Part of a small language model's weights.
Size: 9 layers, width 160, 5 heads of 32, MLP 640 ReLU, vocabulary 885, 2.97M parameters.
Training: a variant of Muon for these matrices, 100M tokens.
Each number is 50 + 15 x the weight over its row's rms, rounded and kept within 0 to 99. Layers, rows and columns count from 0. The size before them is the row's rms in percent of the matrix's.

# layer 2 MLP up, 640x160, rms 0.273, rows 404-484, columns 80-119
104:57 41 42 45 71 51 47 32 53 48 54 28 33 22 46 50 78 63 58 33 71 40 35 72 55 22 50 73 52 88 48 49 42 53 62 65 59 52 54 50
099:42 38 84 33 74 50 33 59 61 21 47 62 50 18 42 42 24 72 75 55 50 59 44 67 50 31 52 52 62 81 43 49 35 56 45 31 51 37 44 48
097:48 45 95 40 27 34 36 61 75 35 28 59 63 85 36 63 48 18 54 62 64 52 47 50 61 45 50 49 37 30 58 65 74 46 58 71 45 54 41 39
093:35 69 55 46 51 59 48 43 51 40 66 50 86 38 30 65 49 54 24 43 43 61 13 35 59 55 63 39 46 53 39 57 53 56 59 72 64 66 53 44
089:50 51 70 46 61 55 86 45 33 62 56 51 44 50 63 64 47 40 39 58 55 62 34 18 39 29 53 38 38 24 52 53 75 62 42 67 70 45 37 37
095:52 63 55 51 53 71 45 42 75 38 27 57 47 28 31 34 35 71 57 88 56 69 53 53 45 49 69 43 35 37 57 53 43 23 64 58 49 29 51 37
104:47 49 70 40 45 50 31 41 83 12 30 43 41 51 49 50 75 59 41 21 37 46 51 59 53 65 36 64 60 43 35 52 60 51 59 46 32 31 50 49
091:65 34 35 42 74 82 70 44 50 43 47 50 50 47 52 26 57 76 60 59 64 52 45 62 53 55 47 55 55 64 41 61 59 63 60 52 53 42 53 43
129:52 59 43 41 71 62 35 59 79 42 41 60 88 52 63 56 60 64 68 60 44 78 49 53 29 61 24 58 33 37 53 37 51 36 48 63 37 39 51 70
093:57 48 59 16 52 28 59 39 63 57 55 25 41 55 60 40 62 61 40 69 52 34 75 67 32 22 57 58 72 17 50 56 45 55 70 37 42 54 56 50
111:36 36 45 54 60 33 57 21 69 68 59 45 48 44 26 41 49 63 33 40 29 53 59 45 66 42 68 48 33 45 41 58 33 52 46 64 36 51 50 38
109:35 12 73 42 54 59 49 45 57 34 84 68 49 71 48 29 82 72 65 40 56 34 50 66 44 43 68 39 60 64 26 59 43 68 35 61 42 38 36 75
083:45 39 65 63 54 52 50 69 62 23 45 50 41 62 59 59 32 56 46 77 83 63 37 56 56 16 57 47 59 31 55 48 78 33 41 51 56 23 42 42
016:69 27 36 68 61 52 46 48 62 30 27 29 63 28 38 62 30 54 41 32 51 63 63 56 47 17 22 84 17 36 49 41 14 56 63 53 61 50 69 39
084:45 53 40 53 68 79 51 41 56 14 40 40 67 53 75 32 92 62 59 41 30 52 42 63 36 48 57 76 50 30 28 68 55 46 42 72 59 52 63 49
096:41 52 39 66 32 42 66 24 49 34 31 26 56 32 46 57 24 35 62 27 69 32 50 58 51 34 43 56 48 72 50 68 61 61 54 62 55 53 46 51
114:29 63 82 24 65 33 19 70 54 23 55 61 57 44 47 41 54 48 48 61 53 61 47 54 43 55 67 22 66 58 18 61 39 26 54 55 47 38 55 48
093:50 59 67 58 61 46 79 60 60 30 63 75 39 40 36 29 50 54 55 37 62 49 39 48 51 63 46 42 26 67 52 49 36 61 23 37 45 26 48 42
106:26 23 42 60 37 66 34 66 69 28 58 63 45 41 19 61 35 67 42 63 59 49 67 54 58 47 76 40 33 44 33 47 44 65 63 34 61 52 66 44
099:40 42 61 38 42 48 28 74 52 40 46 49 55 60 76 74 33 44 50 35 63 44 41 20 44 30 50 36 67 43 63 70 44 45 56 61 73 46 26 57
110:44 26 50 78 61 33 62 50 43 65 33 62 59 55 47 60 39 68 41 48 79 82 48 55 50 39 43 51 33 47 83 65 48 35 59 30 41 53 57 47
100:38 58 47 46 79 83 50 46 49 47 47 55 45 42 48 36 36 24 44 61 24 45 93 50 57 78 40 54 50 60 40 29 55 62 31 38 52 62 77 47
094:29 37 50 43 47 43 64 54 62 32 54 51 70 47 58 44 23 55 46 37 66 46 46 40 50 16 46 36 81 47 60 50 41 48 37 70 60 51 59 61
094:44 54 74 19 11 41 65 44 54 21 39 46 48 24 55 56 20 46 49 75 37 35 25 53 47 71 50 42 68 60 54 51 73 40 24 57 32 18 27 46
095:45 76 35 50 72 63 75 36 40 51 52 50 63 39 59 47 65 45 50 39 59 28 53 55 47 43 29 55 29 53 43 52 25 61 60 77 71 31 59 33
106:34 60 67 59 18 54 56 29 48 52 53 52 45 45 43 41 34 36 36 35 25 49 67 49 35 63 34 99 50 52 38 67 21 38 49 58 50 72 32 48
111:55 61 27 57 53 57 73 40 59 43 46 30 62 50 51 56 54 38 42 40 25 80 57 36 91 46 63 60 78 60 73 69 28 27 51 61 46 60 49 65
082:40 38 22 56 47 37 42 46 69 59 60 40 29 57 56 55 15 60 59 60 57 39 36 50 58 63 92 74 54 77 57 34 30 45 57 52 54 64 82 46
104:22 57 19 41 42 62 46 62 59 41 48 45 27 37 47 45 30 31 32 66 69 60 69 73 59 55 61 68 43 68 30 57 41 66 55 69 80 57 33 70
098:56 61 41 57 69 58 38 50 54 32 34 39 63 48 72 70 56 28 50 58 45 58 51 32 81 56 44 51 28 51 22 55 39 17 63 56 56 36 53 43
112:63 58 48 60 58 64 24 45 38 53 46 54 38 55 41 83 63 59 54 36 46 74 55 43 40 45 82 66 47 73 57 33 43 50 56 67 46 63 26 61
108:63 61 64 47 44 65 40 39 56 45 48 49 47 40 58 53 27 39 41 62 59 76 51 59 76 09 58 65 40 35 30 52 34 63 44 46 66 22 68 20
103:43 38 36 48 83 52 56 71 51 68 28 40 63 44 58 54 30 45 59 40 35 35 44 46 49 51 38 48 32 41 54 99 88 25 34 31 73 52 41 35
104:40 40 67 40 65 53 58 70 48 14 82 65 61 58 53 41 56 35 58 69 47 64 31 61 22 53 75 32 23 50 50 64 48 55 50 48 50 34 73 23
108:36 41 54 45 30 51 51 11 59 44 60 44 52 60 56 42 75 49 48 34 44 52 46 67 28 38 33 43 71 62 62 44 59 48 39 55 49 36 62 47
095:28 30 49 72 63 19 45 24 50 43 32 49 38 64 53 41 65 45 36 53 52 54 41 51 39 32 80 44 58 39 45 91 37 38 40 61 49 60 55 35
108:41 71 62 22 80 58 54 67 43 42 61 50 44 39 48 48 69 50 32 48 36 66 64 45 18 30 52 59 60 43 41 74 44 46 64 44 78 23 26 59
100:51 47 47 81 53 36 10 63 64 33 23 57 81 39 19 46 65 34 39 22 35 55 54 60 49 53 56 57 48 53 61 53 42 21 48 53 76 34 39 70
119:46 45 65 80 44 67 71 63 65 41 39 61 72 58 46 47 84 71 37 46 61 53 35 29 42 54 66 68 37 52 43 39 24 70 73 57 55 43 62 28
106:51 50 59 34 47 62 69 62 83 57 59 47 80 27 40 43 91 52 72 67 43 39 55 30 37 73 13 57 48 32 45 57 54 52 60 70 45 56 30 65
107:27 49 47 53 44 77 82 53 47 31 33 52 39 34 49 52 58 39 47 47 82 58 78 54 62 71 53 46 52 55 48 58 51 59 36 47 53 75 39 47
106:41 55 41 18 50 50 32 43 54 69 38 67 52 45 53 51 37 40 44 30 41 64 46 34 34 49 31 48 50 60 24 47 68 74 46 68 39 48 50 51
115:50 18 39 49 39 75 37 69 64 51 42 63 31 32 39 62 68 59 51 48 36 50 49 26 53 46 53 51 60 69 46 42 31 58 28 54 71 47 76 53
101:42 32 55 61 44 30 53 49 38 36 52 50 59 22 38 45 54 62 52 70 71 63 55 86 37 64 56 32 84 41 37 18 32 61 59 35 57 20 50 50
093:36 47 53 20 45 47 47 37 58 81 33 54 42 75 75 42 39 40 30 46 31 41 42 44 47 34 68 81 38 46 65 87 63 61 62 57 47 58 54 52
102:70 75 82 48 45 07 37 59 58 32 57 43 50 63 51 27 55 38 53 38 41 39 62 57 60 49 71 44 39 25 57 54 57 38 54 20 61 38 62 41
104:22 49 52 39 67 60 55 31 49 53 45 36 58 31 41 53 25 20 56 64 32 55 73 66 58 47 49 36 39 24 46 66 40 56 38 52 51 55 41 46
107:51 23 29 34 65 35 54 41 59 64 55 20 55 57 56 20 64 58 34 55 22 29 32 42 67 63 52 40 46 54 51 42 61 47 58 48 48 77 30 41
093:60 56 42 52 47 33 47 48 85 40 45 19 35 59 62 37 37 42 33 43 60 62 54 73 49 41 28 64 43 86 37 65 67 74 69 53 34 55 49 59
118:47 58 39 68 28 68 37 61 86 44 64 32 46 44 38 24 64 80 48 41 54 69 73 44 55 33 59 13 72 55 40 44 38 50 71 49 65 32 46 20
095:42 45 40 39 55 39 50 39 46 30 49 62 56 36 51 47 52 52 44 28 62 73 36 44 65 40 74 73 55 47 46 53 57 52 73 36 43 36 36 29
100:51 61 60 22 49 62 85 37 55 40 77 66 55 43 33 79 71 41 68 30 42 51 33 63 39 56 47 48 48 63 57 58 60 52 53 57 30 56 53 45
093:56 40 58 57 56 73 59 63 49 37 51 76 43 57 54 46 59 49 65 52 36 65 73 74 42 40 30 57 50 53 45 35 56 59 45 68 59 33 49 56
091:85 55 57 34 51 32 57 39 81 50 45 29 37 55 52 46 23 15 42 51 30 56 18 47 49 26 64 23 21 55 42 49 56 36 34 70 43 56 68 57
098:18 28 57 43 45 96 82 34 40 43 41 30 58 40 71 25 78 31 48 40 36 40 53 36 55 71 44 61 71 55 56 14 68 43 54 64 39 59 49 43
077:60 63 35 54 49 94 74 63 57 48 36 42 64 56 29 54 65 43 34 55 31 50 62 63 64 87 44 54 19 48 48 69 39 46 43 48 67 53 46 59
106:54 40 34 47 35 30 36 35 74 42 54 38 33 24 71 82 64 48 46 73 50 35 31 69 18 57 23 66 32 60 49 71 60 39 62 47 59 99 60 62
105:38 79 76 40 46 72 61 45 73 74 55 39 58 40 43 51 84 35 43 51 43 32 58 22 60 12 66 53 31 34 60 30 38 36 40 62 55 42 37 68
093:47 56 56 54 55 52 64 51 51 49 45 73 48 31 29 71 51 58 27 66 48 41 66 42 35 47 64 66 49 49 76 46 47 46 51 49 68 64 92 66
090:78 33 39 06 49 18 60 47 78 61 55 35 36 49 49 68 64 23 40 40 54 71 49 63 51 62 45 72 36 61 48 60 39 27 38 49 35 63 56 47
099:41 52 66 52 26 48 49 57 80 37 68 54 54 73 79 36 18 54 30 57 47 75 15 28 36 39 45 44 57 51 69 66 37 68 32 58 48 58 63 48
106:40 61 35 57 54 59 62 71 77 49 40 67 38 57 43 52 58 67 43 33 71 82 55 53 43 34 50 42 67 73 53 57 43 30 32 48 58 42 50 48
107:41 23 51 49 46 24 41 46 57 46 39 39 43 29 49 45 39 17 34 49 31 58 51 53 39 36 64 47 27 57 60 63 46 34 43 40 54 75 52 31
109:36 50 47 46 65 85 25 48 64 44 55 50 64 58 59 78 26 29 45 67 68 57 49 48 48 36 39 64 51 59 58 55 31 39 58 42 45 25 59 51
119:44 52 43 41 38 48 34 54 50 57 31 35 62 54 71 48 21 50 43 59 42 63 47 51 25 55 25 81 60 27 47 45 55 59 48 54 68 63 37 50
100:64 58 79 61 66 77 37 55 59 48 36 40 46 28 45 52 27 13 45 42 69 50 44 34 68 42 46 31 49 46 50 59 64 48 51 99 57 35 51 48
103:43 34 38 33 41 79 32 38 58 45 42 52 54 42 47 63 25 49 39 51 59 61 47 73 44 62 57 52 38 42 41 55 24 56 35 51 40 48 32 62
123:54 44 64 43 72 61 49 38 58 09 58 72 70 38 42 63 40 62 59 43 46 51 45 26 44 52 67 87 72 44 58 39 66 73 32 30 68 40 53 34
091:45 53 51 41 39 21 56 75 44 51 43 57 58 49 86 50 61 48 54 06 67 67 51 60 46 42 39 37 58 63 33 48 48 51 40 55 48 34 14 43
095:69 28 61 33 57 22 31 52 82 58 75 43 49 34 50 62 22 60 19 49 30 50 59 55 45 67 76 49 64 70 49 35 54 60 34 74 60 36 48 43
113:45 42 51 65 56 33 25 59 53 22 59 44 40 68 57 95 41 54 48 37 54 56 53 49 37 54 42 63 69 49 53 28 47 67 84 33 71 35 94 58
116:41 40 60 51 40 64 48 35 54 49 57 45 60 45 36 54 42 55 28 46 45 39 51 47 25 57 35 53 49 37 31 48 39 32 73 82 69 67 50 47
103:61 45 46 56 32 67 29 89 59 35 29 28 61 28 61 56 70 47 49 20 54 56 25 42 62 47 30 46 38 25 45 51 42 52 62 66 42 56 30 28
019:36 41 41 69 61 51 66 56 52 39 37 53 62 50 59 50 42 60 35 65 38 37 50 26 35 41 58 47 22 32 14 19 17 39 66 53 49 47 65 48
089:51 43 73 21 62 48 59 32 71 47 20 46 60 54 51 41 70 77 63 69 63 51 70 52 50 69 67 32 20 47 48 67 33 11 62 55 46 55 44 38
091:47 38 58 47 56 27 57 51 42 48 63 16 46 59 39 78 73 82 34 42 36 61 42 37 69 40 69 36 35 53 60 61 73 44 68 49 41 50 69 69
095:59 46 52 48 46 38 47 43 72 39 38 64 90 78 49 55 53 54 63 51 42 60 23 61 77 55 79 56 65 42 73 60 57 45 56 86 57 24 24 58
102:34 39 71 73 54 41 53 63 61 36 45 77 34 69 69 40 59 68 61 43 85 47 35 58 45 74 62 57 39 52 61 41 59 56 67 45 51 47 49 62
105:65 45 40 49 45 43 66 46 66 39 16 35 17 57 29 44 81 45 26 51 51 42 51 64 57 40 66 65 61 55 51 46 26 50 62 67 36 38 59 20
013:33 55 37 61 68 31 48 34 71 49 29 48 54 41 55 56 45 36 35 68 46 62 48 51 48 50 69 34 60 32 48 53 32 30 64 52 27 40 53 15
110:36 57 37 38 45 28 38 35 43 70 27 76 63 64 48 46 71 36 50 62 34 49 73 28 30 19 17 28 51 38 78 37 47 43 23 57 59 62 73 58